{"num_key_value_heads": 3, "intermediate_size": 768, "vocab_size": 8192, "hidden_act": "quick_gelu", "positions": "learned", "init_std_qkv": 0.0169, "init_std_down": 0.00378, "warmup_steps": 200, "schedule": "wsd", "final_lr_fraction": 0.0, "train_tokens": 384300000}
Each number is 128 + 32 x the weight over its row's rms, rounded and kept within 0 to 255. Layers, rows and columns count from 0. The size above them is the row's rms in percent of the matrix's.

# layer 6 attention key, 96x192, rms 0.0814, rows 34-68, columns 64-95
size [ 90  99  86  95 101  90  90  88  93  88  94  93 100  88  85  93 100  91  86  94  97  96 107  96  82  94  88  91  92  85 110 111 105 106 110]
[[ 98 161 121 154 148 126 142 136 129 171 115 149 100 133 137  97 132  83 159 134 121 162 135 139  98 137  83 107  96 126 125  79]
 [135 182 120 133 137 127 108 200 133 110  75 101  79  49 158 108 100  99  57  85 151  15 141 176  90 142 109 122 126 167 116 122]
 [115 152  75  71 131 114 105 120  97 144  98 170 196 109 150 131 132  61 119 111 162 174 146  82  99 104 157  60 188 142 151 159]
 [ 73  94 157 184 210 157 178 112 136 127  59 159 115  88  60 153  82 101 189 112 160 149 191  66 130  78 125 180 108 120 148 148]
 [157 124 110 112 145 135  74 103 167 139  97 144  82 164 145 130 147 116 223 114 200 158  82 111 110 112 129 175 118 149 129 139]
 [ 70 164 137 195 186 154 125  83 120 102 149 165 135 129 148 130 121 111 135 132 165 150 105 114 150 108  85 112 133 130 163 167]
 [120 128 120 178 102 135 116 137 169 118 113 146 131  78 161  97  72  95 140  53 135 114 151 140 131 113 176 138 129 102  93 117]
 [154  86 178 133 142 187  92 123 180 158 157  93  78 122 140 128 177  82 171 110 106 170 110 154 148 141 134 121 129 148 120 122]
 [116 180  75 152  92 136 176 136 144 167 144 161 154 170 129 178 110 167 114 136 138 142 117 107 163  79 160 102 147 111  75  82]
 [140 143 117 129 167  99  96 119 155 120 134  67 113 150 158 168 121 161 106 109 134 182  98 133 129 132 146 105 109 148  89 115]
 [134 115 117 101 146 146 140 105 104 141 133  91 151 166 138  78 118 101  74  69 139 190  79 127 155 127 107 159 135 133 152  91]
 [106 119  98 124  72 132 153 129 135  78 140 117 123 116 143 129 169 129 131 107 173 140  48 130 156 131  62 177 117 147  82  63]
 [102 123 181  92 129  90 111 107 149 183 142  78  88 164 170 112 170  95 237 106 158 159 179 109 101 122 119 199  96 101 114 227]
 [109 150 103 117 142 141 139  71 100 161  90 134 130 123 170 118 132 125  88  98 121 151 132  69 169 148 131 159 121 170 121 169]
 [128 124 123 160 121 135 180 109 117 120 176 138 141 147  89 136 177 130 175 180 187 137 144 167 140 120 138 125 115 167 142 133]
 [111 134 194 136 119 132 109  96 182  89 149  88 135  99 135 141 108  84 123 129 137 130 131 149 173 133  89 120 110 161  93 132]
 [110 129 124 126 141 194  91 127 175 141 147 144 116  77 139 102 142 141 118 104 162 141 131  96 118 177 132 120 119 101 126  96]
 [ 47 114 160 160 109 110  95 137 150  98 117 117  96 117 145 208  70 150  70 158 176 141 148 116 114 130  90 105 155  94 156 139]
 [113 126  97 136 118  98 162  80 132 126  73 160 117  89 150 141 120 145  58 180 152 136 151 123 140 186 125 106 103 123 138 136]
 [140 182 110 125 213 214 102 124  92 146 173  77 160 199 116 109 164 114 131 182  95 156 172  88 113 129  80 171 123 172 147 156]
 [117 106 115 175 100 129 116 156 147 131  92 113 105 167 150 148 114 122  88 132 126  78 100 119 125 188 179 101 162 129 132 141]
 [167 180 141 134  83 168 175  88 103 162  87 155 119 168  68 131 118 116  77  56 140 136 132 150 152 130 148 137 171 147  87 139]
 [174 182 127 168 170  95 168 101 115 132 101 138 144 104 113 127 124  94  45 116 121 147 187 125 172 136 178  68  88 110 141 103]
 [122 147 101 160 111 124 172 137 162  62 143 145  98 120 112  72 104  74  95 143  51  41 137 162 130 132 128  77 129 167 128 168]
 [165 150 139 103 125 140 138 141 163 161  98  74 137 108 164 109 136 154 110 108 204 124  97 139 147 147 136 129  97 108 159  83]
 [139 130  98  96 149 141 145 168  72 113 131 132 129 119 113 175 108 158 136  99 149 110 199 116  65 156 172 114  69 139 128 107]
 [132 130 127 146 157 119 241 153  92 102 121 138 119 144 151 129 105 139 107 113 104 149 106 130 152 143 104 128 102 137 166 159]
 [164 112 123 163 145 121 133 175 139 191 129 133  93 113 177 121 148 140 131 121 156 127  87 128 151 164 180  64 166 114 171 131]
 [134 189 142 125  48 117 149 125 100 124 113  72  89  79 188 207 121 132 143 123 115 146 101 156 185 142 129 107 133  86 155 139]
 [127 124 124 181  54 147 110 147 116 125  23 113 137 107  79 146  74 129 150 145 149 138 124  99 181 151 137  94 143 137 137 199]
 [ 86 135 153 123 161 131 100  91 145  59 135 161 156  94 140 208 184 178 172 149 115 141 116 120 139  96  85 164 112 146  71 102]
 [ 75  72 164 145  98 120 112 119 129 130 166  80 116 151 167  98 124 129 148 126 130 251 161 113 121  48 141 140 135 147 121 196]
 [191 144 110 148  93 111 108 200 107  85 188 139 133 140 186 127 165 150  65 132 147 144 118 172 171 161 117 118 110 107  89 207]
 [121 143  79 136 192  89 156  95 123  70 100  89 116 174 183 118 122  86 111 103 113 148  71 137 114  84 155  80 129 183 185 117]
 [149 104 129 143 126  31 113 157 150  83 113 178 162 114 127 115 138 126 141 105  95 132 120 135 111 172 146 144  68  75 104 136]]
# layer 6 attention query, 192x192, rms 0.0818, rows 67-95,99-133,160-164, columns 64-95
size [110  88 102 121 100  95  95 101  93 101  99 116  93  93 107 111  95 101 102 115  98 118 107  96  95  94  94  99  90  99  92  86 103  89  96 101  96  98  85  92  88  84  86  83  93  77  84  88 106  93 116 105  87  93  91  97  89  86 102  92  92  85  78  68 124 120 124 123 127]
[[108 101 116 140 127 111 125 121  86 135  75  93 133 102  85 135  99 137 126 123 147 137 140 156  73  75 107 144 156 117 115 180]
 [154 124 172  25 152 105 184  91 114 146 141 101 145 184 151 190 151  59  93 145 113 196 196 106 110 104 127 111 156  96 171 114]
 [ 96 138 161 176 109 128 143 144 129 145 127 147 110 151  99 232 120 123 159 137 163  99 171 152 113  92 164 122 101 133 106 113]
 [133 103 141 112 153 104 118 147 154 143 157 161 165 133 143 112 168 125 144  78  96 139 159 159 235 165 142 114 103 112  91  79]
 [108 151 144 138 119 140 130  83  87 106 135 152 187 110 117 133 161 111  55 146 138  80 170 107  99 135 129 133 123 109 148  86]
 [182 181 117 162 117 147 147 138 142 136  85 155 134  94 142 178 103 157  73 156 180 153  98  74  84 122 164 105  95  67 147  91]
 [115 154 158 148 172  83 120  98 155 139 115  75 151  94 156 202 115 185 125 150 162 128 158 154 108 145 142 109  65 103 119 181]
 [115 120 106 136  88 110 118 173 169 189 179  69 152  98  94 152 119 162 131 169 186 198 147 141 162 103 107  77 142 137 157 180]
 [159 136 120 130 181  89 142 105 126 131 100 111 105 162 147 144 110 158 121  60  70 136 164 112 127 136 110 143 120 165 116 111]
 [126 145  93 181 108 109 125 109  92 157 149 119 174 176 108 115  91 112  96 100 151 139 132 125 109  95 107 116 126 122 132 116]
 [ 97 160  91 110 162 170 128 218 146  93 196 101 120  68 100 122 144  80 152 166 193 119 148  87 103 193 128 132 156 167 106 127]
 [156 150 170 146 167  78 123 103 162 167 113 101 141 106 127 153 169 145 144 114 168 122 212 158 123 136 184  93  74  87 144 128]
 [128 107 181 131 181 165  76 111 172 138  92 158 118  94 186  81 152 151 138  99 146 159 135  96 125 150 183 205 103 111 150 106]
 [128 149 124 144  79 184 178 130  94 120 134 176 142  98 110 107  98  82 149 167  79 125  75 125 156  82 151  84 176 114 201  71]
 [142 129 160 140 102  76  46 134 143 145 128 167 159 170  98 150 109 110 115 129  88 140 116  65 179 126 188 158 106 120 104 140]
 [128  91  97  94 111 151 114 130 111 170 109 143 110 103 110 109 107 150  76  84  93  95 190 118 113 184 169 102 128  75 126 110]
 [ 86 142 131 166 128  89 100 183 136  67  69 132  91 103 181 135 143  83  66  79 156 143 116 104 120 131 100  81 114 119 135 102]
 [116 119  98 160 113 161 132 161 103  89  99  14  37 154 147 129  77 164 111 130 197 153 124 116 114 146  76 131 141 163 126 178]
 [149 143  44 124  88  94  83 136  35 172 144 132 125 161 176 151 189 118  76 169 129  89 143 128 134 139 140  94 154 205 170 152]
 [148 116 111  84 111 171 153  92  88 104 109 147 110  95 135 126 105 128 139 119 146 144  37 115 115 100 121 164 194 108 135 186]
 [112 150 143  89 129 150 208  86 133 135 112 152 134 160 105 158 149  81 127 109 126 115 116 127 116  67 158 133 167 165 148 140]
 [167 180  92 101 104 156 150  98  84  97  93 170 140 119 126 174  87 138  69 149 168 159 110  95 139 116 144 114 133 138 210 138]
 [114 101 104 131 105  66 153 118 135 124  91 137  95 108 134 127 155 159 150 124  79 152  69  78  98 120 164 106 185 169 127 155]
 [114 139 107 139 161 161 105 169 149 134 121  60 121  82 104 150  75 176 153 142 113 113  76 123 104  96 158 185  70 112 162 153]
 [ 68  85 137  89 161 141 141 172 102 113 160 100 118 143 138 157 147 141 154 189  97 155 173 158 113 141 115 114  80 124 119  96]
 [122 103 126 150 161  85 193 111  84 134 114 137 129 175 196 112  56 141 159 106  66 140 143 165  86 141 176 125 115 152 144 139]
 [164 159 124 121 192 146 201 131 155 116 118 139 125 113 151 153  54 188 104 152  84 168  86  90 118  67 115 162  93 106 164 101]
 [101 156 123  99 184  86 157 142 112 114 118  94 127 112 142 157 189  77 141 150 144 145 129 114  91 110  62 120 125 107 111 160]
 [148 149 139 120 105 149  77 177 172  96 142 118  82  67 109 113  80 123 104 177 173 138 116  86 105  95 148 110 139 161  64 203]
 [149 140  91 112 143 133 101  97 122 119  88 127 103 106 138 148  62  89 131 130 131 169 145 159 130  42  93 187 111 145 137 175]
 [133 110 123 105  65 146 151 125 116 169 172 124 152 182 121 197 114 121 148  80 137 179 134 128  97 110 125 125 155 107 126 115]
 [126 114 150 169  97  85 144 148 139 125 104 111 145  91 102 146 112 141 101 129  43 133 126 114 164 161 185 121 125 143 152 134]
 [120  92 139 195 120  59 130 113 148 167  98  56 165 132 137 138 124 120 183  91 162 155 137 109 215 130 136 111 128 161 114 158]
 [ 86 134 135 233 145 160 146 155 133 151 196 152 128  96 135 145 111 135 100 165 150 112 158  94 101  83 118 142 152 115  77 151]
 [ 89 156 129 164 183 140 114 162  87  91 124 127 120  85  74 152 115 103 114 171  84  79 124 108 132 156 164 190 125 105 184 177]
 [165 128 158 170 131 132 114  61 111 122 111 135 193 142 149 119 166 135 181  42 162 161 158 118 153 214 152  99  89 175 170 150]
 [216 134 130 168  99 150 127 119  21 108  98 123 154 101 187 130 121 127 168 139 124 114  93 126 181 123 173  88 128 104 196 135]
 [225 117 163 129 104  82  93  79 111  93 118 131 159 128 156 152 145 172  85  54  80 134 147 119 121 111 172  89 132 142 181 147]
 [139 110  68 108 132 113  98  98  94 179 160  64 165 174 124 102  67  76 114  50 104 127 164 114 107 108 114 107 124 100 154  73]
 [141 115 144 148  89 144 145 127 139  86 167 189 124 103 120 144 165 116 182  90 135 129  94 147 142 103 156 181 115 134 123 139]
 [115 138 162 160 117 108 144 190 125 117 136 130 107  97 166  99 146 142 169 101 100 132 123 111 125 163 143 106 146 115 167 146]
 [ 92 141 100  79 185 141  69  53 161 154  84 109 119  80 173 103 157 141  68  77 156 124 146 160 165 151 183 135  84  90  83 146]
 [139  63 154 167  56 159 145 125 144 101 160 154 140  84 106 113 183 172 111 139 170 131  84 183  96  77 148  83  98  79 120 117]
 [106  84 152 104 134 106  80 119 184 126 164  80 107 150 166 167 114 104 109 140 149 112 134 134 140 118 143 102 141  86 121 142]
 [202 120 143 166 115 138 122 141 161 134 141 111 101 101 168 113 113 161 116  80 113 141 132 138  81 162 129  95 116  50 162  80]
 [ 85 116 106 158 131  85 107 131 155  83  94 117  94  72 132  75  94 139 106  61 159 140 149  90 129 140  78 134  78 139 129 121]
 [ 75 112 140 156  89  96 170 112 191 152 162 108  79 144 118  56 128 153  43 104 132 123 173 154 136 147 155  78 100 114 119  87]
 [100 171 100 148 151 136 163 133  87 104  87 109  99 183 141  89 115 125 148 131 183 118 140 102 140 138 151 106 149 149 187 117]
 [123 147 110 158 162  92 133 129  85 130 115 148 127 130 113 132  91  78 111 147 140 136  71 152 100  36  99 116 145 149 137 185]
 [135 157 117  80  99 129 174 106 110 144 127 118  73  92 104 163  82  89 146 109 170 146 126 114 113 100 132 117 110 179 132 204]
 [125 140 105  65 166 123 194  85 117 150 104 141 115 125 161 113 134 132  87 155 158 212 173 132 154 128 116 127 102 124 160 128]
 [ 84 125 129 114 144 119 131 146 166 121 149 145 123 161  76  94 135 118 107 189 172 151 153  92 102 125 120 119 137 155 160 149]
 [139 107 136 206 141 168 216 152 106  94 123 132 135 142 111 135 119 182 117 125 201 152  91 122  92  38 131  73 111 121 133  97]
 [117 107  99  61 155 110 119 162 107 201 155 109 134 127  98 137 116 153  90 202  95 102 171 151 107 151 158 101 110 130 101 117]
 [141 112 135 127 144 116 151 190 120 166 118 176 106 131 147 123  87  89 153  69 123 125 112 134 121 150 147 107  96 107  72  90]
 [179 154  89 169 189  85 170 133  68 119 132 118 101  96  91 115 118 117 179 178  73 175  91 101 115  76 103  99 163 155 158 159]
 [167 171 156 179 133 178 131 145 128  95 161 131 120  82 160 177 175 146  44 170  92 106 109 147 134 126 103  96 107 108 123 138]
 [173 126 124  77 112 142 126 150 116 123  96 154  98  98 156 105 132  81  87 152 109 117 112 122 154  88 123 130 189 127  94 113]
 [120 144 176 128 147 158  79  45 167  44 152 131 159 158 140 103 159 158 146 108 176  97 116 161 125 149 143  92  81 130 162 113]
 [161 109 162 171  90 131 125 128 153  59 152  77 156 138 132  91 143 146 131 124 139 122 114 127 133 120 103  80 137 134 173 186]
 [118 148 125 125 145 100 169 196 116 109 176 177 150  87 103 141 136 136 118 147 124  96 129 188 177 161 168 153 144 135  74 117]
 [109 142 107  51 201 137  90  80 142 149  98 132 141 136 150 134 108 111 120 168 112 103 168 139 119 137 114 142  62 181 109  97]
 [ 93 129  77 119 191  91 136 207 103 122 113 171 102  90 147 121  80 108 153 153 144 134  99 128 140 125 183 167 115 101  79 146]
 [155  94 146  78 146 165  98 126 190 108 110 204 157 150 107  88 127  93 140  66 118 108  49 123 128 114 107 132 118 128 144 164]
 [ 96 112 117 199 126 115 151 132 113 114 132 157 117 147  77 143 173 174 130 116 166 110 215 108 149 123 127 176  72 192 124 137]
 [127 112 203 143  94 116  83 125 106 125 154  70 105 123 178 162 114 146  83 139 111 181 136 125 183  86 128 113 135 140  66 143]
 [149 140 155 138  78 150 117 168 123 100 156 161 142 127 135 161 162 178 132 148 149 128 131 107 139 178 156  81  74 112 107 134]
 [132 130 178 122 190  84  99  43 115  91 103  76 121  97 179 125 102 135 129 142 132 127 137 134 161 107 153  82 152 183 149 140]
 [134  87 130 126 120 125 131 143 144 130  39 116 183 122 125 121 110 123 136  81 143 111  96 136 105 100 151 143  67  63 117 179]]
# layer 6 attention value, 96x192, rms 0.0734, rows 32-63, columns 64-95
size [111 108 101 107 109 111 114 103 109 112 105 111 111 105 110 107 112 112 101 111 106 114 121 109 113 111 107 114 120  99 107 118]
[[104 117 113 128 140 165 114 125 129 132 160 127 142 100 105 155 198 130 147 121  86 144 160 166 144 115 165 148 170 206 102  91]
 [138  89  92  98 183 161 118  82 127 101 100 182 110 158  79  73 141 128  88 131 165 139 102 123 160 175  99 136 136 148 118 130]
 [ 56 111 168 164 115 132 181 115 113 141 149 145 122  68 140 133  99 181 149 165  67 134 158 124 110  84  89 178 106 126  82 176]
 [131 100 100 121 161 116 152 129  71 120 215 115 202  55 140 170  68 103 124  96 128 166 104 134 106 152 165 123 130  73 130 119]
 [ 76 109 139  95 115 183  87 105 164 118 107 113  58 108 154  76 116 128 123 139 125 128 148 120  68 146  89 110 138 129 134 108]
 [153  87 140 134 191 146 116  90 148 129 112 105  88 136 167 180 159 112 116 136 142  79 105 136  41 206 168 169 202 145  85 133]
 [118 166 152 125  97 191  94 144 124  90 118 115  87 141 130 137 136  55 145 119  95 142 131 131 118 132 125 147 158  56 167 161]
 [162 102 143  77 139 129  55 148  96 127 146 156 184  71 109 151 118 100 118 150 159  90 145 189 111 112 107 111 145 149  74 109]
 [162 110 152 119  96 116 175  79 121  89 134 128 176 117 145  79  97 117 126 141 124 181 108 172  92 122  99 158 132  89 100 155]
 [134 164 148 126 139 111 167 114 163 133 166  97 113 180 110 165 156  80 125 121 144 111 105  99 161 138 150 139 160  76 120 152]
 [190 114 160 182 124 105 161 120 160 126 106 157 202 119 106 111 115  82 118 190 136 102 166 140 130 114 164 100 152  88  93  83]
 [ 96 156  97 111 130 163 160 141 147 106 176 130 136 159 135 159 135  78 118 140 140 195 110 118 135 158 154 120 108 161  67 125]
 [157 153  90 136 110 125 146  64  86 140 136 151 152 102  91 131 114 164 103 178 150 205 198 147  60 138 127 159 198 150 125  78]
 [121 133 188 151 163 100 148 120 101 167 137 160 174  93 161 145 113  98 109 124  75 104 100  86  81 183  48 152 161 178 121 163]
 [122 105  69 133 132 106  91 118 152 112 156 184 127  94 153 144 110  93 142  87  93 143 184  96  93 110 113 141 118 115 132 139]
 [142 148 127 140  60  80 148 168 124 143 107  76 127 138 144 131 161 104 219 119 110 109 139 104 129 180 121  43  86 130 173  96]
 [142  98 114 136  86 171  63 140 118  80 103 168 117 171 124 111 154 173 178  94 137 149 152 136 140 156 101  98 132 143 173 136]
 [155 170 100  81  88 123 137 114 181 150 151  39 106 101 164 131 115 123 128  88 153  90 115 129  92 126 133 115 146 125 100 108]
 [172 150 121 127 189 105 115 121 139 112 143  67 143 174 178 101 138 114 135 152 154 101 102 128  95 122 133 160 111 151  57 140]
 [146 176 131 104 104 174 123 132  85 100 112 118 116 115  79 175 154 164 138 110 244 115 142 130 179  87 177 124  97  94 185 118]
 [ 98 178  37 173 164 121 157 134 195 119 131  93 111 163 107  97 154 107 156 175 131 147 110 119 141 195 106 134 118  94 135 151]
 [136  95  71 114 142 156 157 117 173 134 100 164  88 152  96 111 147 177 122 103 104 156  55 135  92 148 121 128 107 114 131 217]
 [188 137 145 115 101 133  77  82 175 141  83  97 195 140  94 141 122  54 120  86 130 125 150  61 145 172 114 219 126 135 145 121]
 [173 131 119 144 168 153  78  80 147 111 173 122 193  68 106 101 127 131 177 130 169 156 126 162 127  73 100 127 168  88 168  87]
 [129 144  98 148 106 160 103 107 200 122 139 158 148 141 129  97 101 105  99 106 133 143 120 174 134 103  95 129 102 177  88 125]
 [ 70 140 138 121  72 121 172 124 175 129 111 111 129 151 153  88 143  65 112 126 136 125 127 104 126 124 105 116 157 120  75 173]
 [147 166 104 115 130  63 208 160 145 144 132  99 121 111 154 110 100  51 150 138 131 145 112  87 133 164  47 109 180  86  93 124]
 [110 128 175 173 121 153  70 127  86 144 223 111 118 103  93 150 123 140  98 123 138 145 114 171 160 145 139  91 129 107 163 123]
 [147 144 101 148 127  98  84 114 123 147 114 105 193  55 117 105 153 112  87  89 164 131 112  90 113 168 114 160 151 166 157 152]
 [144 110 159 130  75 119  93 141  97 161 159  91 139 160 176 158 112 151 115 107 126  76 111 108 188  89 166 167  93 185 147 113]
 [163 132  50  93  85 173 165 123 127  52 128  61 180 156  99 137 134  43 134 138 104 118 136 146 164  91 171  82 143 118  85  84]
 [128  82 122  65 132 113 140 100 115 128 122 199 127 111 143 151 111 201 136 144 188 140 107 160  61  64 132 122 100 134 125 127]]
# layer 6 attention output (transposed), 192x192, rms 0.239, rows 64-127, columns 64-95
size [109 109 100 112  96 112 113 114 106 113 103 116 112 106 106 110 105 112  97 108 108 109 123 101 108 112 102 113 117 103 107 112  98  99  96  90 109  97  97  83 112 102 106  91  97  91 101  96 104  98 101  98 106  97  91  99  96 108 100  97  99  93 101 100]
[[103 120 168  72 172  78 167  72 183 140 142 158  58 114  78 136  62  89 144 105 147  57 135 127 179 115 176  84 135  99 141 183]
 [143 122  75 134 117 134  95 122  96 148  54 134 120 142 110  11 130 185 131 154 123 147 127 139 180 139 134 102 114  99 107 150]
 [165 124 168 101 112 136  87 147 149 144 109 134 120 164 193  94  60 164 216  90 109 141  89 165 101  85 158 150  88 126 150 112]
 [170 145 161 175 128 137 123 103 126 177 162 107 112 128  90  65  91 106 116  63 119 133 120  96  61  93  97 111 168 108 106 120]
 [115 134 112 140 119 121  90 132 148 106 137 102 147 148  37  93 111 129  93  58 167 162 144 163 180 140  72 102 170 133 142 189]
 [ 71 119 138 126 147 135 116 130 112 183 111 127 139 153  81 150 164  96 123 106  84 131 117 178  99 120 106 102 121 136 134 172]
 [101  89 112 167  78 115 125 113 150  97 154 118 216  75 109  82 105 152 126  84  73 145 118 173 143 178  98 139 169  81  94  45]
 [128 144  76  57 194 168 167 114 128 143 107 114 135 127 148 138 115  99 162 151 144  80 110 138 173  79 162 118 150 119 181 131]
 [157 158 204  86 134 179 123  97  84  84 113 142 134 164 153 137 100 137  65 140 141 189 179 113 187 124  97 186 115 113 135 115]
 [ 87 143  95 116 233 162 122  98  99 113 156 110 147 151 138 147 132 103 158 163 128 119 101 185 114 165 101 146 129 140 124 145]
 [215 109 131 112  66 116 115 198 154 102 140 157 142 135 114 106 130 122 154 154 126 226  96  93 127 134 145  97 157 145 140 114]
 [117 117 126 102 116 144 122 132  97 132 143 111 141 148 235  72 126 140 104 171 102 148 122  72 150 116  93 123  93 168 105 125]
 [ 81 155 112 130 140 153 126  86  85  99 100  63 157 152 116 100 154  94 147 144 128 174 228 135  49  99 104 163 146  85 151 126]
 [104  70 115 142 121  67 146 181 133 172 121 108  96 121 175 144  95  65 105  48  70 137 152 137  86 101 157  95 103 109 138 128]
 [127 178 143 158 148  99 159 136 185 150 141  69 132  92 103 112  87 147  69 149  97 151 184  94 105  88  64 134 105 142 112 110]
 [ 92  67 141 145 150 187 131 168 100 131 187 133 115 110 134 105 163 139 115 111  74 109  94 143  66 107 131 100 149  81 163  86]
 [144 138 135 125  99 138 170 158 121 143  81 130 148  72  56 176 141 180 123 128 198 102 104 109 154  76 132 143 114 119 125  94]
 [142 155 103 104 147 156 155  81 102 148 148 107 126 148 139  84 152 112 197  99 147 150 170  72  45 151 139 170 156 156 128 141]
 [153  87  61  68  95 131 157  98  78  65 107 177 163 172 116  93 139  99 136 135  54  86 101 114 118  79 139 106 177 134 124 141]
 [ 76  83 155 168  76 115 111 130 151  99 113 125 159 114  97 115  99 131 122 160 161  99 130 129  80 203 103 139 131 131 100  49]
 [108 142 151 105  80  95  83 114  89  95  94 193 108 132  84 123 133  71 105 185 154 114 178 122 143 133  96 153 180 183 167  66]
 [142 123 116 178 110  28  87 151 139 148 105  59 140 136 113 162 180  60 166 105 132 158 126 125  92 170  87 160 126 152 142 175]
 [128 142  80 130 178 124 159 131 117 148 147 118 128 148  86  89 122 108 131  39 151 154 172  75 144 176 128  85 130 179 146  97]
 [124 125  73 109  93 209 114 133  98  95 107 124 166 116 129 197  83 133 144 212 199 164 123 157  74 156 184 150 183 108  84  90]
 [119 186 104 107  71 150 152 116  87  93  61  97  67  87 161 144  80 103 152 181 139  60 172 147 146 109 132 139 121 123 109 160]
 [149 152 145 113  86 149  89 102 147  88 131  92 109 111 133 110 152 140 128 131 180 113  96  59 113  76  82 165  64 165  86 139]
 [160 155  93 130 100 128 110 138 173 166 160 187 159 119 132 131 143 108 140 164  69 129 131  93  85 123 154  72 167 135 167 116]
 [ 82 136 121 127  39  64  93 139  97  69 124 127 101 116 188 152 137 117 112  98 108 142 146 167  99 133  68  95 101 110 114 107]
 [136 182 134 107 155 146 156 176 119 154 100 196 143  81 126 167  85 132 167  76 132 132 131 116 121 118 140 169  88 181 112  77]
 [162 100 186 108  71 111  73 138 157 195 179 141  68 161 112 126 141 175  87 145 100 130  82 166 162 137 133 179 121  80 112 161]
 [134 100 143 112 121 174 108 141  89 107 173  95 160 126  33 149 148  83 129 203 140 166  65 161 160 107 115 166 139 137  56 126]
 [ 99 164 118 117 118 121  94  73 139 127 101 183  95  91 135 165 126 132 146  85 115  74 160 143  75 182 150 150 124 121 164 144]
 [123 156 130 100 161 148  74 108 193 155 105  71 130  94 132  89 114 153 122 150 172 125 119 112  72  87  84 144  92  85 142  81]
 [109 110 205 147 185  80  85 173 179 163 150  45 148 136 158 206 136 132 127 117 134 127 125 109  88 143 140 170 129 117 165 150]
 [109 150 111  81 169 142 112 129 154  91 186 130 158 132 134  90 188 105 136 104 181 155 139 119 141 143  76  84  76 146 105 154]
 [120 134 149  81 114 120 119 123 169 156 180  90 154 151 122 111 197 203  87 148 137  75 107 177 163 141 137 130 124 209 110 164]
 [157 118 122 150 110 191 190 150  64 152 127 168 154 136 145 153  93 130 119 142  96 110  94 107 128  91 157 153 132  69 134 142]
 [183 174 149  90  97 156 142 137 150 119 181 159 134  91 147 143  77 172  99 160  72 178  80 117 110 162 189  78  89 111  87  91]
 [164 112 125  72 178 112 170 129 168 166 194 141 127 161 111 145 159 167 119 211 113 116 107 126 106 115 160 135  46 161  91 128]
 [147 136 162 188 110 126 123  93 131 108 126 141 138 150  71  66 201 140  81  87  73 210 160 131 121 157 132 179  83 104 145 121]
 [123 109 116 111 128  95 124 155 172 199 120 151 112 123 112 130 199 122 153  87  97  94 105 108  97 120 173  98 142 149 131 146]
 [175 120 134 102  73 146 140 153 137 125  96 163 146  93 146 121 129 118 149 114  96 168 112  89 106 155  98 160 139 108 106 111]
 [ 75 169  68  61 163 171 116 136 107 171 148 114 116 111 208 112 130 168  74  89 126 112  99 124 138 181 159 118  91 129 146 120]
 [143 120 153 106 135 111 146 143 168 129  77 110 117  82 100 191  96 172 128 162 149 103 136 147  70 147 124 168 143  61 174 175]
 [148 144 169 132 127 149 107 117 127 134 142 173 109  62 103 108  97 146 152 140 186  73  93 137 227 143 141 132  78 146 133 110]
 [129 123  97 145 130 130 123 101 115  73 180 115 132 155 118 163 171 120 105 144 161 171 130 145 131 119 124 116 177 144 104  70]
 [146  48 139  76 162 133 126 173  32  81 102 172 116 155 206 143 149 107 168 157 157 160  77 142 147 112 134 125 122 115 113 144]
 [140 127 129 125  94  94 124 104 131 102 110 126  70 119 102 135 124 123 159 146 150 120 179 143 122 200 144 182  78 154 135 124]
 [121 118 115  68 149  93 152 146 137 156 175  64 111 133 242 156 158  51  94 124 106 172  84 113  85 140 114 109 137 127 150 142]
 [100  71 155 136  69  70 147 111 115 106 145 141 147 144 107 186 162  96  67 122  92 146  83 142 204 121 148 126 116 158 123 135]
 [ 87 161 184  90 111 154 184 136 121 162 134 195  94 115  94 119  99 141  62  87 128 169 175 137 110 144 112  94 170  79 135 164]
 [ 74 201  75 134 190 156 146 116  92 101 121 144 143 132  84 141 142  80 130 135  80  83 144 159 100 155 151 168 130 120 107 130]
 [119 107 135 153  98 171 106 139 119 140 100  78 149 124 152 158 180 114 165  86 116 150 107 110 108  86  62 124  89 132  80 157]
 [111 161 102  86 145  99 133  71 151  85 117 135 124 119 125 175 136 142 172 179 195  48 135 109 127 113 163 141 128 107  89 141]
 [127  91 112 119  66 136 105 108 116 106 117 172 107 114 195 163 121 122 140 168 124 168  99 155 134  69 157  98 114 115 112 200]
 [133 100 169 131 139 106 163 181 185 123 112  90  47 119 133 154  93 131 124  62 158 121 100  69  95 110 140 113  94 115  72 137]
 [ 75  95  81 130 165 135 133 145 133 158 183 150 184 145 108 137 127 169  85 157 187 157 177 137 105 171  82  83 132 143 118  90]
 [152 145 120 147 182 141 100 131 101 135  61 128 145 123 108 122  92 113  79 167 144 125 126 152 143 173 142 129  94 115 218  75]
 [136 128 150 167 157 110 108 140 107 128  91  81 112  90 126 161 101 211 136  69 180 103 114 167 129  84  95 184  73 102 162 121]
 [169 119 145  88 189 103 161  99 194 159 123 109 111 194 138 149 143 125 162 144 134 121  78  92 155 114 175  96 137 149 133 156]
 [163  74 174 139 124 165 130  97 152 141 137  95 104 151 111  96  87 134 134 133  99  97 122  95 134 110 123  76 124  23 142  78]
 [138 134  48 130 192 193 123 133 149  74 140  87 188  95 145 106 108 109 157  87 158 150 149  93 107 165 131 117 100 106 115 123]
 [158 136 138 152 112  59  85 104 215 189 156 111 112 118 213 125 102 167 126  91 100 142 165 102 110 128 137  83 136 180 140 173]
 [109 115 112 192 137  65  90 143  95 145 105  97 123 131 133 101 132 118 122 189 147 156 107  66 187 142 112 142 153 185 117 137]]